config.yaml
n_layer: 11
d_model: 256
n_head: 2
n_kv_head: 2
head_dim: 128
d_mlp: 1024
vocab_size: 4096
activation: "squared_relu"
norm: "layernorm"
norm_place: "pre"
norm_eps: 1e-05
positions: "rope"
rope_base: 10000.0
rope_fraction: 0.5
qk_norm: true
attn_scale: 0.107
bias: "all"
tie_embeddings: "early"
parallel_block: true
extras: ["some layers without attention", "local attention windows", "shifted keys", "gated attention", "capped logits"]
init: "uniform"
init_std_qkv: 0.0229
init_std_o: 0.00489
init_std_up: 0.0229
init_std_down: 0.00244
init_out_by_depth: true
optimizer: "adamw"
lr: 0.00175
beta1: 0.95
beta2: 0.95
weight_decay: 0.048
lr_head: 0.0112
grad_clip: 2.0
warmup_steps: 351
schedule: "cos"
final_lr_fraction: 0.0
batch_tokens: [65536, 131072]
seq_len: 512
doc_mask: true
train_tokens: 632000000
steps: 6467
dataset: "wikipedia_en"
Each number is 128 + 24 x the weight over its row's rms, rounded and kept within 0 to 255. Layers, rows and columns count from 0. Numbers have three digits each. The size before them is the row's rms in percent of the matrix's.

# k: layer 6 attention key, 256x256, rms 0.0848, rows 46-127, columns 0-31
# q: layer 6 attention query, 256x256, rms 0.0857, rows 47-127, columns 0-31
# v: layer 6 attention value, 256x256, rms 0.0672, rows 0-98, columns 0-31
# o: layer 6 attention output (transposed), 256x256, rms 0.075, rows 0-97, columns 0-31
k46 100:151138140104130143163144057157131158146141165126109152129138114120144101116131141162096127146148
q47 099:076151138153140086116130154133135135098111110168150103181177101135126160155110098094091149131119
k47 098:087132129125121106122103141131095116120143114093117144101142106089147124134105143102101128114110
q48 114:177116163134133072124145132166159172097149108161134086131130098112139140132147101081126130136121
k48 105:126074143078123160056154119148142125169146156092111137142117133143119084133125151142118145166119
q49 112:124128122102133153119130106085093100150120155094143112149175148149108134112091156146106117074108
k49 106:105114097134123131146108107107166110101091100154112141161131126146143146093141156074099124107106
q50 109:112155143113182110118143105122105085177143148150098130130112124149109118141129128104106148134115
k50 101:150102138126140133128125168126116117115076142087132119138121085124126123169131143116133198119064
q51 096:130113143118167113117149126109123136103133103106156129127085148142135108107120112149128131112142
k51 105:136142153163086098149142120134157168129128134118144049161155147115123097162131152098122110138134
q52 094:138114192143126147143159149204111148156122108145099135149107162101143117140107119122141159162103
k52 100:141165118103141128102145128134183119144162106150092134172134100132125130154154136165137142094123
q53 104:135104061145163118149126146114117136096139168106159126129153107111109155070109144128148114138153
k53 105:122127142114136124115126079134130130151153122143136108183093125164130117149157117125129101143095
q54 087:140133105103179141120140087125124125137108142156115146139164118124095083099127121115123135085163
k54 113:123121101160197161155118129120086138117094132100133111175144094131171120135135155180098103119084
q55 084:111143119124082105132128128089138147129146155149088155159082154164114108128150129132115120145105
k55 117:121112103104099130145080107136134165112116142175126117139126179141133110136118117127154117125152
q56 081:115143123141120082157124115089084155089066153124168105147103162126159132144115139129138108102107
k56 120:116140135155132140088116149132142150105089139178145126122119110149095112095156152148110118149139
q57 085:122171147130124137135103127130080142103165149151119166132100174111145090122127175115146125153103
k57 105:135140133174153134146143166132176126154119101167094175152127104137091104168117149122127142110110
q58 109:123112147127117106111124123173146127174121125156120128147092146170117110117151141135155128095140
k58 069:155108132165154133121109139141133137141164113118137099123116142125117145169122155131151117185122
q59 096:130103138127103140114130146182089156158119139112144093118158121153127146092092182115085113136104
k59 110:126109094135120099150110116116108112182117127147103195154101162119067138129099127161088122147133
q60 106:139096103093096182137099095161104176144106092114102126106130127176153098163131159130121108121169
k60 108:196098115116108172102119097118134127123108129153139149094144124156118177100146115115128152105121
q61 103:085141104114155118133149100108134118168116134099159122138143176137139159124112172098123134130121
k61 089:177105149140087101096135106125137120096150091132116108102095167145145110178160139117164139122104
q62 111:098142088184119126146135115121112129131110111168120196118159104149098121105169151130135157162146
k62 097:104086113151112126133123132130106095128121130171138173132084132131155155092151098129112106114144
q63 094:137181088116143151160139137131115124100093144137171123171130098145172103145127119145136152163144
k63 080:114101104122126134132163125146110114136102140096065139166136161117111118102148138148113099080141
q64 095:114149084126157116115124114114145126154134142176127133130127113120107111119152122117132146119128
k64 110:112137136101132119176081117157084144194148158156156126127142127127098184112145133134130148147111
q65 143:106141128154108094112113134115156123128105103140116153140132141140132118127175123109153116110105
k65 070:119131174154136109123129122122143127107183066118111115123089123167131139113135160097174140140107
q66 084:112124165125055166076132110104116072135160069106118108123129191152143149153137125112152127114125
k66 130:111115102128116134155156133123158146103104080137116074145148132157138127137126124090138140164115
q67 090:161110116137121132087112067116084109144155109076142138140145161148130118102122107131109115134144
k67 108:129115110154146124098145155109174176102104101137138130146106116132121122108179145091135121140093
q68 093:113143096166171104148125134108151121096152131126172082150147142073126112084162149139126080161113
k68 098:148105132091125091148119121107102124096177117137103139122091128131150104184169124098114138168091
q69 090:127155114134142142121135093145162134180170165150127123119159107122093121085164098078135131131150
k69 110:122139178133115105134118110168142111126125120167144124152122105155147141168156129123200133139123
q70 095:100133107156124155139049144140170136110112187155146124129058139156139154113113059124122098104151
k70 111:105145136143147141133151111152120155122148126160137120155119150135135143142151117081113146179132
q71 105:123156170129148096161099144142124134129129085120126140113115142139131108170161163128128099157117
k71 096:177087163131098139151120147137101093108174114138120136087129112110152099126140186105157163146107
q72 086:175130126129144091121072154148136137155124154136107137162114164134117153118114097110113164155097
k72 107:074144153144128159099158097138145121178182110098130154097093157135075123144120173091108135107144
q73 097:121140143098174130145168140121130126121141118113130099139168091145141132111099112148139139128105
k73 097:103142160116162099139136177139093112124105118123111114145159143145130133166108145116128112144071
q74 087:113127159122132127128119157162132158106121092105117146094125148121138121184135103076097130128146
k74 119:175154138134134125102114158137151161111117117129176145115129124147085154112166163117153123144135
q75 098:155135148134162115141091136144083151172130146162066164131122124111094123111129191180100142126125
k75 109:119155087155181146123106131129140123129096138137143164082084145126121136086121114114085118120179
q76 129:151132094092168152123163134144083127144140168093131113115113130102142113111074114145117112138135
k76 073:120156109107149119148141140151101170157087162139144131142156136122135138123126144165128128097111
q77 101:134111139125126150156147146129117159060105155094111130129127131131152150131097094086139128138146
k77 102:120165124117119199092137120099126132155156169107150098147140128125138118130108163121118123122117
q78 100:137148082118149105116113070133124115095127172155145119152127161128104093116127135145126140116133
k78 096:095176174141146142104123120134130130109143173175163128120150133153142126103153111127134118086091
q79 100:117152160127119124118127126098150101106118158120181098136133100113120161153141091111165139112152
k79 101:119153112127108110118130150120126149095127159130152079095129129109119131120136162088134130167120
q80 102:127149089172153145145128092173125133142181106143145132137103091120124126100107132098130082152108
k80 105:142094117127114156160095095182119113165118151140135135110142088134139143106130104162110134148144
q81 096:119187153131109132100097128120163135102096094161104160136157088122136125098176127123129159137142
k81 114:092119117136125152139132116148176161118153101112153119130151101161112132132133138153162129137122
q82 105:155088147157110111125122133196148117138123146112106126128149117114125153127133125108111149102157
k82 100:095158127123106120147105129172116101167148110142105172114116090127126129091121177135161161154114
q83 110:177129161130118086120111175138132088177144137139160142098118148144099109144125148150115130125113
k83 105:132135158123141104076149150098143137115161125153134124116101135098150116145125130093129111152136
q84 095:146126125119118099128159148149088134133143140094097115092136136103123138099130127164122134152141
k84 116:117107137143133121106122121113081109192144100138112146134086153137156119111094117187108152119103
q85 115:173112125109187164133139120156070119175176103122126143126154116120105124109061124150084152115093
k85 069:148116116109137117129148134122079137142063176129121152116139125073141123099117115120073108112131
q86 108:159129143079128078133134167166136129098091113062187118123129104133129141147113115122123140125150
k86 095:125108103098091131125144143115117122126128109145098196110134146099115102130091113139108132146086
q87 098:114101128164101130089138088116112157131110138114128146130149149146150158166110098117163113149136
k87 099:124138088145110138108127129152134082122155146144157115096119161118104132101151131124121158146094
q88 097:124136157110164117105138144127098129101138110102125110113140175115132129140112097119116103130126
k88 127:156101152122126131121133160113148119134151099102163128068142103121170107136115154132145093092132
q89 080:154120122100116153127111094082176137148127115144122122130112165144098124111148196136146145124107
k89 110:138129137158105092131089138120128138130109155121071152131104154112125131109129095142177134109159
q90 109:142133112150133137160116131119108108165112140117140158122165144118116099104120134130134137121123
k90 084:113155112132171156099104126109126129127127177124132158138144118120142170096157149106118084110115
q91 095:155111121159091187115089122155128143135094129144092147128166122107089123131157128133129105140147
k91 114:073105090141129141147110078097129098123143149134177161092158108130148131084152122137116116084133
q92 102:130120205128101085119132117128100098125185078097120140112160132154115105111153140097115103143125
k92 111:120144111127101140109079113099127115069120151144125119107054152155130141109143154151143101152126
q93 095:137168101154127121127128135101107122174162131101125067128152144163118122099126075135119108143146
k93 116:100115096142183152113150112113136147127113141132152122130155161159120152133116107089094121139135
q94 096:122182149116162134154110128134166128068150110142138148111147120112136106126117151161115108135129
k94 103:115090129116111156120127094126134091123149104128114147168124122110101153096104133137154120097153
q95 105:121161127113148124156137118090135137103084158166137199105118109087097128115102152137111157141120
k95 095:100128144151173148130129125147104154113144103133175109158133109125139115152137136151133115127114
q96 099:157119117153157113118158129132152113093123124173096134120166106090076126147065121100142145100167
k96 091:108162137134194163145144188143119173156135104113151114143146128096117147102127109129128128151145
q97 101:174128120100126128126098095154153135108110080136119135112101154170123095149160089105139138134166
k97 096:122111120145117155109128154136142149161131144116162086138135134092106122129150138133151107157157
q98 103:148108090139128123097087169091135179157138151117079122162104155127135096145137118107108097144127
k98 105:096139135136133106113139166094181153145140129101128135171141167131084136135102105110126106112142
q99 101:108140062124126154153162101114103129126087148105167146132125121144113159082099141129121146145096
k99 104:123090141142136128135116118153103104132128149135121102152139140152149125174145125131126075143069
q100 102:119143113104077177131139119134126091121127109081173117104145161142152128152114107109165085124111
k100 105:124149120120140142103101111125120121117144116130154104106162123118130164157125136126170101143117
q101 112:111119080148109105150101133132153147114142116078106157131083122163173139106152133115107077130125
k101 086:110115119165074174120087106126158074119186117112120138073110144119136118149100110159117102141139
q102 089:119121156118116119115157105097122177094112127122165130131129148103127159169135092093151075111107
k102 105:126109140118122156130148116126178143095128150164175118168136171113137087101173161138098126134088
q103 103:144124170142149118114123138129141170057108129155082141128102129135159110130117080135111164132109
k103 104:122159141128079123110120151137082119156127183128114126125096109116129121063120121141136112099126
q104 093:168048106150136106113080090138153142131151152173091118113160126131134121122149134123111094139147
k104 110:113160133105121129157124100141126126150161156110158120119082116152146127119106138123144140145170
q105 104:160116122119153115119123127142130107153153146097112153170131120120108128136142153133149126124114
k105 097:156123127097155119124118097091135155155114092113170146126135110101108121140121142073148152125116
q106 096:154148173097116077139140142109080130134117174146136151136129159116113131149127128138126128130098
k106 109:142125155136134127109128135123108165167133153155110143107085082121139136137140108126119114114139
q107 097:132135154095120133120166111144131128144141090089107179122133137190095078105158137161103087153162
k107 098:129146123145134113139067128134146134120122097158170101119090139126147121142168123109115131118125
q108 101:142104145117102132144138128161130108120138106128134101118109152130124154164149126096136148148106
k108 105:144149134148105106134115121139200149106145104158141086105113101146142096170146133103118112115141
q109 093:099115105135124133118123134111132109093142152106122108099125164131137128131146161130161095133120
k109 103:148138138084116124086121163125127127114107104106089151117133125163153122120146121121138136095098
q110 084:156121152153138121137118124106082125113179149099106141126109128144138123137111110133074117140144
k110 110:100140132167152102087116182134162112175083126137142154148113120156107113107138118112132140100138
q111 097:094138138138159116127194152120152184104101106129148134138159123132146154129130108128139139094129
k111 089:133167092131147143134141157139089121153079139110129128170140139124096110101145135184105145114124
q112 083:093110094113099119159108126154085137133132155127099138113127135128160157142140086137158121112093
k112 107:106168119137143147101124108128170118140157133133123135106103137160110135147118146133108131172109
q113 114:136136165113109117116128102128161167102121084151115124138124086149117106170149145137155108137135
k113 069:138098162117102109104138117110173111123135128148107127142118106147133139081149070117146162114135
q114 101:118104150110085100113146110127133116140112097118134083141080158114144147119150119140129132099110
k114 101:097124117138145135161098132116135120143152105088106115074118145121133104152136106101089147121073
q115 107:139119182159104118140148160088071121141183129150175140122130126123075103138119170147133155121114
k115 101:159117126102139103137133138107151122111111129110110151123143103124163105144163129104133142167128
q116 096:059122093115111124130127128143119121160077122124119140153136159093140120109115125124123087120111
k116 102:140126091153124153118142095135144100076153109179117121095175160143159138162171146140166121103083
q117 102:118156130105162092139141151079099124121102137149124141129139144126114130115113112131111158116109
k117 112:127109117139179178143123140143122120203099100109125123110130142096121120094085147118098134098124
q118 111:121159183110090102106095170129131136133161146129084104147094186126144154146160103134149144108104
k118 087:124116118120113174086134140119173148162164136145102101101136086130129100153076156126130129143140
q119 094:106105137119153134135082174139130126117113099150120122140139078173134135127139151174114127097122
k119 105:108119126080124118121094143172112115144112137205086140149111113099152124105126119144101138091159
q120 103:100106113172119148148189152129104162109167153104154143125168154078124166145102157091129104148130
k120 101:167192156150086081130120116139107109141162150148125138136135122100130144105144119142090161134125
q121 116:139110130136112128099137123112127126109138092185151101121093134138150112139157131141172123130128
k121 128:109123155121131087134135130132121158109088079130116115153131109147106113180152165129097153136087
q122 100:153158131137116109114091120150114160065154147120112131096084084148149100184146108122172139148157
k122 101:162132119127139143109138158168160106144160158109175112122128115140084164124160115129119128136171
q123 085:106149094153101115178101117137109148131151180131099167145169127084108125096125111110096104145128
k123 151:116160101162153133109127094117152132160132134141128153171108128173110133142141112092129130150116
q124 100:132109152131145119082127120126142155079137095159110106094150131162121157133176167133131137122175
k124 113:121162135104128148169136142100121161133129102128129072158141131126117130136102152120146130133109
q125 089:119127110149130111129108140173119120124132158149082154135134136108121184105143129104095118184140
k125 112:104115154091083144079140129153120110097151155118124145083106145124160138098126109150112167088125
q126 079:128065153133128144142136137152106165118126127106115107129141135122119155124083063125123149142124
k126 124:125148139159103097104146145167122094137140153129149139082132166099124109126138116129094138148117
q127 104:135091148099134104119139142143087149137112132143145137132140114124083125124109088118121152115152
k127 097:156125133159124141140131150142127155155163174118152108144120152137102110111142119085087129163129
v0 104:089123118126129118135117112156147142167151101130136124133119163137118133147134136153154114150126
o0 115:142170098136145114145104109131128114153141118167125105101105146152139128150157130125098136121125
v1 098:143123116156095105167089100123125141111115151129145111113176137102106091151130132147126112131149
o1 108:109151125130094155140102100131167160111161130134149079090107120148141084157176120117144107146098
v2 094:192108165117143114107144136140134185132114137120088100153035093158119097099128166167126145150118
o2 099:151096108165116133125113151139132169170148089168099107145135100137124110147122145168117115123134
v3 098:148132154122100171127188126085105093121113123141154148130174154092160128136142058132139147182102
o3 109:161148126123105123136151129098110111124114144140160127133160137116125156118152093138121099185101
v4 092:078172168153118134110114136130152105095130095108142165137091134178118155090122103090106109121177
o4 098:074126143099121143127128112142105112107090115134134141131105122146079144129121108119148112084156
v5 097:131139164152130100098166148143164106132096092126125129132183163111134117098112104078132126100114
o5 098:151173139135133111117160139122080093117088103106135128133123157104118153148131124114142126113161
v6 103:170148161140068103135109088128140151099140170129134147146148133106130168143112083124172102148152
o6 110:125114115154117155128126086160122132088086142099162093106105134109133163134119123158182118124102
v7 099:123132176144118113134163124082129120101122069115125113122117174106120073121147140107103099088141
o7 106:101153120093126124142150136100100097139087082123158103119117158102125121133173107121119056115127
v8 091:090115091134133128118100156144121129101111124105117113147170095146154119123132123177139126111165
o8 098:089117122122147129111144135129124150128133152151090129125098111144116109154103127110160130112146
v9 100:095093123138140166117118137187113142126103133139130144141144090165126135097147152122110136103138
o9 109:117102122134113131100142142158119139107111134131097171107137087179143122122134158115104157096142
v10 094:128156126083141097125159117151111113133117082108155139103154109158130166109141117099121147142131
o10 101:127138126089128109119140144143126128096121093099117116133117130119131154108125109118115113126122
v11 114:160142167130103093164125089092098100122142130148151096107152127110121117096129100132134136103155
o11 109:145129152151110108155114127100111112141130153113131091125168126137113171137108107146117120116089
v12 108:149101160145117155114097113116149152157164119161070110134062098151106084123107174102114116129149
o12 120:117155118141135165104112129146140146154112100195094102122127116163125088078148143138119110122158
v13 105:155098109108168147127149145072104137144118102113160125138176177147138163111098116121108128114140
o13 108:145107103066140152099140143112085129139123115145129103126178140115133139114096133104118149109136
v14 096:141148112125103101124133141156080144126105141128108138122179165134139125167117137152107116114134
o14 098:132148132147161142110130147131133125089104129161125145117135132169134153102145148136132140111152
v15 102:190130134106107202092159125085146119102085121129163135105136150144122135128137083134148153133083
o15 104:148098134077121172119144115105086105111125166154140095149136147114087134138134095133152123131104
v16 091:136134166114165107140108138134112135114106108127128178154143107107135085120152166125101105159132
o16 103:106115133106152132131127123132161126125099123120148128109140107108090135106150139171095081148140
v17 101:136112142139137136124126104095149112089120120130158137109141118140108173118145132123129116108113
o17 103:125143123127144182130127089102131116141147112129164113132119151161116127133167130140155117124142
v18 094:123142102153120138107150116132129170149133074114156095150113146129116124119117171091124132093095
o18 098:149095122120154172102153128124108123125113110138119094146137178138125185133103131103116164105166
v19 099:137171136140114072135070046118153122183105144134104100109107142079156045163122151136126088111106
o19 103:130132131157106102142121087091150119104149134090106090074117182075146118134130141136120102133121
v20 103:142114123160130119119144123057158083137145132152122116124125136104107154076130144122115135168167
o20 105:157124120145132162156130082095131113129141180128138114138153103096124151076116122086109131133155
v21 101:101101098120124131107134101139121116132103092114143152091110147135132129133157103121094114133142
o21 111:095096127133153126162151120134133080125140114112107126084094137154130121095187118091106106123117
v22 100:130092112129129101131080106154138132164135188110105148115101113122125143119124131095107124146140
o22 111:118093115144135099135099154182155110112131192139130155109113147124112102100118157160120136121132
v23 091:139107146111137140103099141110131108140137094121178144138144119148109146108140087142127139121128
o23 085:102107149101154126094117131140084116112138141143082130129129111101113085122118101136166116082147
v24 106:102133081124104147145114123113140133161116150149140140129159143140135159165134086111131125144130
o24 110:129112119112113135126127121139111131133088162109143115125131141141138115095103125134115150124125
v25 105:110111128160131143158150143098115124103134153132115122137090133146117134108142188145099107100166
o25 099:156160112178118122147157102085134129133133111118102109105134091166138120116117131119120130128127
v26 095:145129129148073114139151117150110167139096102135117089150111163100104102140132141142116120164141
o26 100:115117085154127128105145118179131122139094104135148112122125150128115160117131119102116114125108
v27 098:183077117110123070158139109159128115110137128123100105113082167116121150153113125143141138126134
o27 103:152075137090131124142129126187123105137135113112093115099174121156144142187105119138107130115135
v28 104:139109170142104167117124098056110118145102141135169140117103152114130045150152144139150108119113
o28 109:122205131125141131132141053093108084115150150147151104081115149156126128113166137152159099137150
v29 099:158100135136129083135135140131159097154099093103133135130173154136093118082155089101098153128173
o29 089:136135143141125147114122135148087087130123107139122165142101142132155116107130089113135129082126
v30 096:113108149148111081134125158125118112113099071129112131146156147105090127143123102080130135118169
o30 101:091092134120114139100143147149041111101079102134130169124140109136123152123116100082133141104139
v31 106:164095125112160094141170123115177099151126130133132149126157173125100125166133150131139128118109
o31 118:115083118107133149154135119131123077141118137117142135121109128119098169113101170098130143116102
v32 099:144118117139142114113124163164114139151115073102101157109135128111139114107133160141078106082140
o32 095:147128160140143128103140170109091142106132040147113168103143114138153114096151129112084093116140
v33 095:160146118138055132119094117102140125138123129137138130145161129142138106139135095139149119150098
o33 099:110125115175114148152135140099077090122108176131162144133081141137145123148084112196160121110097
v34 094:155116144129159112148107157087124108124158107146109178137144131108119135100169109143125130145134
o34 098:145163104171140154147134133095108122183120107132125124131148084105116129066142094162118111158126
v35 096:146171115146114136124078105096109165144120095157142148112128126105110100136150114114131104136103
o35 102:111164109164134175157131102119106126137154102107142157103110132106164074148156133143148072157114
v36 096:150117138144131091156103100155168142135143135131101092138128110143127131140126193163145131126098
o36 105:120110114144156116139138079123211154146163150125079114118106130152126101125134168152140155126166
v37 097:182118176080139126127167116131173104084155153146176128106126153122119144161125140131167156150105
o37 100:178101147047149093105121118123153117118100149125144100145151119080110175169134143156136138161108
v38 098:158128143117120118151152123102168138118188133120142111135074161122060128139097120105159128134132
o38 094:164153140104123139156111150130096120138135130139137094146141119130111132133105133117139163128130
v39 105:103111157117131128136117133136090103146112135145124161157138140164147131132125110096101153133115
o39 119:077100158158124129080134115140163128115140109130118108136133127179160138131136095102120172144143
v40 101:112140132146131100131119087124133130109122152113101115181128132132123141191090138146134102159123
o40 110:117127095183114152110107113107157175102137139129114101159144147132114127145116152139159154156178
v41 099:069145127160102123130097145144135151140115149122104117132090149136114184072143122157116121142159
o41 102:112140098168131102154126063161152121143142158116113128158107128193103123111102138123127117135161
v42 088:168093174116118137144131129128160104127152109176118158120131128129109152119123081111107172169096
o42 100:120143172129107138097131148131139090140128101135135132110115128080127108124161111114131132124073
v43 098:155126179097131112146120082137124122107148137146152124132046158165116081077147145116135126141137
o43 109:160143123111121142147106115168150110100132110086145129133130117125147085167160107167120125145108
v44 110:108128129106180076141113099135126125158109068112133114145151143073105120133164128113099123127118
o44 105:110152112167163100114102131142130121129121086133141128136104169073142125127157126138092107145126
v45 093:118123078145146084147128118125142153125098166109144121151135118102129166137139176122138115128134
o45 096:121066107140132124156155092119141160123088141089157153149140110124121163132117171086140130145169
v46 106:146101136163090135113078144116118176089177139113078144102088101129149130122155154121119120159131
o46 113:101130127170132163161095133158135166127135144151131161093114095158114095116140131129093111131135
v47 097:097127097138103159104117162123083130147130076143139119142132123140147114127124084161147110134130
o47 105:127158119143127117118100190150062111127147121160129157136117134132150124147129089146132107126077
v48 094:163123161112098181133118135137162115108133151139148140116159145161116111116134128149151136122100
o48 105:157167141117111159117118129132134099112107159110148129119145120153147099154152107178169151153126
v49 096:194162171124149060117102154165143149088188116133106158142104098127092171090130160135139137105140
o49 100:154113170158097170118119152140100142144147065155091167175137113117107144150120117157117123101167
v50 098:099136141110139145137122125140083119134136086128103153124108092196168173101131097129113163124120
o50 109:101135172164103132122096161142110144108128102135107146164131128165126144148108086184089103108128
v51 103:086157088126124125099148130133108091150130130113122190149187094117145094128126154139105127114157
o51 114:093125148144112143126116144118115133084125101117153147153097146112156186131119124111131125153110
v52 102:135153131136134126072129154132121138132118111124072129126124125141115159091139146104137138128170
o52 104:107145110132137155110134096131122126117167137128101166107113113164125139104111130117141084119163
v53 098:112170120121148149119140143107157108129170145152175106101173124159127139158104116115177110148106
o53 102:136120139101127162130116126135128124125153150141152106135114143126131121135106133133180125134127
v54 108:155168143149128110118128106121158091090169137124040137125103100126147114162103117142155119121151
o54 121:148128161139116130139116111127122122105147144125119148113103090117137136122117107163160140133130
v55 100:163106131149091121111090091174139134137128141145110158110140134132116113109127114113129141115125
o55 110:122113152138111142093109096177134101108114142097122136136109133173159110136147130116136127124142
v56 098:124122103133101126146136129099124172169095106120170113129142139096113135157122109140134113126134
o56 108:127148114122104119166136129109106155125115102107138130130137152137159119138104124115140111114123
v57 106:101142110149119074141132128158137157117145095141153085106095122102129134156156180109120090120151
o57 114:112108115126113123157134075141168169150133130132093171113133102144107112091133128115075117116132
v58 097:180133106136145102145177101154119155103096142131159129123123160146095162103110150104101173139111
o58 100:137090136187140116093165120135127107119170098111151124173124156135146169124132162080125146142120
v59 097:133109089111132154123127132133123123124177135135105161126178112177141142147112070159118142097163
o59 107:151140133133148121079116188111093128111131161137120130150124119146128104107130075134152207118099
v60 096:143147124122118138150109132157129105129117167140098154123144108099181082134127110143140111166149
o60 101:177159136117103122168119135152171163069090174129142149105131100107146126133159105147149138197114
v61 100:158129134158180164112111161097134115170148108133118167194139116137115124121124130154122134134113
o61 105:136118127142131136122130136106137119104095117147146152143118104130102136098113155130157129151171
v62 105:122134137136140133134101095141121118157156086095142102111135082166124104148150096154113102120177
o62 114:114127125113158105148114131137123129109148113125093121089111110150123123118140094131156134100140
v63 094:133143075150155132119112162151126136122128096115077122143161081149155142110133091135137119121099
o63 098:119108150122132196144144180125106134137176102130102149137122101134116108124112128129129164115129
v64 102:203131129133106125153133140103118157107174061125127125125158159123089115165140133151142108143083
o64 101:127137092139153164173134137111099141191150072155160122119124148133099136148161123178151096177115
v65 102:179119104123093126150137110116086189107133139124111102114121130130149083130116163162113107198110
o65 106:136116086138116160149126158131159160129171125140155117130113142136141070126148151157138091163106
v66 098:084148136117120126111155119138131127110092092122118107149081140141136163088108151133152113143102
o66 092:129117099117130135128150141122165112153138143197131126152135173136085152117134142163118137134134
v67 094:139129142085115115145115115132147142186114143150117099143168126124139126074116099149114127099110
o67 097:113146143131088143129139145132154138149116105125113120138166146149165102142127090169110127132118
v68 105:084094121139149137114137166138104091089085117138087159135147096155155127109134144121150147136135
o68 109:083080144116126111104139146142103109110130129127113196145119072158128122108160136103150145142128
v69 096:112160107171137101136153144111144125150120104136134151171129124075117115139129118096108124139146
o69 102:126126120137091169137171168113109136115065077105141151150138123075144162145124113102132114152159
v70 092:130155150148100122159154112159128076098111113139107135077093124150119127117148120102154134156120
o70 096:122121153156144134154120124124178077099161122129130125064095127145141124141170157118140117139082
v71 088:137128144104128105153102095110123136154180156148087087143064117120123090116116131115154149149092
o71 092:122129101119125160124086109146187119151192148121103136100103155134154093155160139181149154172102
v72 105:047119117161148123122092120112113113127141157149147129135093127175117088163107174104160157114146
o72 109:110104134138157106093085082111148136105142146103126123126088140180147119135097168077162158105141
v73 095:121120142102125128099174139123115110104140083136159183085099171105117166123102106112134150148135
o73 102:162115108053119122118118135120120110119107114132142117152130195101105152122102115090119087122112
v74 104:117110162101120112118136152102136111147147097124143160113087143123143093102139074149112147165136
o74 111:121143150084105100112126175157098106114086102088149135135129131113112095131163076159085127111119
v75 101:142107113121116107133123158108145158159127114122120077108155098143127149163105121117147093109128
o75 104:141157125110126172121116155094103151167135080156128099119178122120161121141107127148108148113125
v76 089:173108155108120137173151111105145093074146126133137160115101183118120133118141100105107126154131
o76 092:137133102105120140164129102135147087185118129129184138128132152132115099134141099147118143170114
v77 095:108170124171127128118130149156106139145088104135140151154161099105140103131128104089113120126151
o77 102:129160124126106166113149180149082136094077099087124150132131100095155137133125120093162130134129
v78 089:155141137129123095144131112070107112121149068102154121125058086137084113100127146104143145141140
o78 093:116121168136127175126110134132111079096162075150156127095094101121113174089123149103157120138116
v79 100:085125129144137121135095084166129087098173095119096148134120108176113139123133119120092129123105
o79 106:110094141162165137136113118178108073137126095123134129122101130135145158164120121105111141129093
v80 100:094169130135160119124155100117136061105098077108193158112147131140116128131140101106144097137128
o80 095:092111133087163153130124128127127068089109108095177105139104160111121146149147134120161104146108
v81 097:143123161126120129111155108102105124138163103145126122124103147136148112172125121145109149114161
o81 099:136160117129128131159131098120128122138118110111122104141157132111136156113139113130119095161102
v82 106:118131104143159118145154142130105149123114070118119160130092154132124098144129163102096123141135
o82 114:116125111108156138162155144136147167132126053099127097124093144128127114145131146098086078126154
v83 096:103120172097120126133163145139138123118140101133127127144099121142094171111108110138132152107169
o83 093:142130169125122144119139141160080117146104062155104155169140096143122167141119092129132127091124
v84 101:098167146139113112096112115168130139135129111095105129151078149143165093120099106138130166139102
o84 097:140121137142153103103136128158127123111116121075128113137125142151128135166112080136110148118120
v85 090:079161097129165124105112123160100099094142094103101132106162106160107127147120140144107120125111
o85 092:082093106137135141143102159134148132138146105119128166107120154163164174148139178100141113146105
v86 096:061136132142143122081136097126142093123107146128138146110161093099162120134133099113137117137146
o86 084:094104130053103114117130117131146142057112193064122135119122125092124142113119127089162123115161
v87 093:124087131163094135106086105142152096121109148126080152152073144129156120111153137158132130153152
o87 087:099124138170113119121127108145122110136117166145104158111085133163132086121135116119139118121158
v88 091:127141095130155168124166164089116147120106137143143166138136171133136145092115128094119140159103
o88 088:153118114130113116131174121074129149148114111139147148157157119112139146103098132122075093134134
v89 105:112135138110151153127145127145113121166180063120157130096123122140133138103111126118140124090099
o89 104:152119138109169110107136148133129092143114118151136124127135148139116185106089122145097133089098
v90 096:100147149127156094127107107138142126162145133104159100125108116103132093160134110141121089101140
o90 102:117166132117127089121112109141147137154123092159142126129131135114138135111172088139068110111101
v91 101:107098117109137163112101114154120073139156140138077118127138143184155089140141122164095153103113
o91 085:117139154126117116110091100146133127151175161153086118134130132155127075134180082159136147122136
v92 085:154148104145164111162145110170130091109099159133164152117199151126129118093125150078113137140139
o92 085:136101141113148122125140098127185115090104140106169089129134112138154176114150169077131138161126
v93 091:180102120137140139143153136094160147118112142126093127099100153124088117117146151095107145140098
o93 104:160144116099138193158142112109129109180120117145140121104153138135120093114164164098075110137114
v94 095:094151114162141146136126150094117143139094097146100153131162120133124118099144121160111105142112
o94 101:115133130161097152148149135096143121165141076155136122147126131125122139136171144139105077127114
v95 102:138134147127106110132113131177108128123131115132037103155096104121124082104119137129139125172161
o95 105:139161114157131103123130171160102127134112114155088168144124084104106140107082086164113132144120
v96 099:111169140138103121172151092170132118140085102144111125145169121097118118169101133118134105152163
o96 094:117148121112103126082142145132146130063096083106159103098133147134169141142147131109138142145105
v97 099:152142152133097099176107070106142120121143058136118108093129137101078119116133131156154119147113
o97 091:154118136146134146164127078126135108156133079105164102094146131122111123133131122156134082152095
v98 090:118138144111146099121144096158115109166118121128123117127113157113147170102142112128110124135159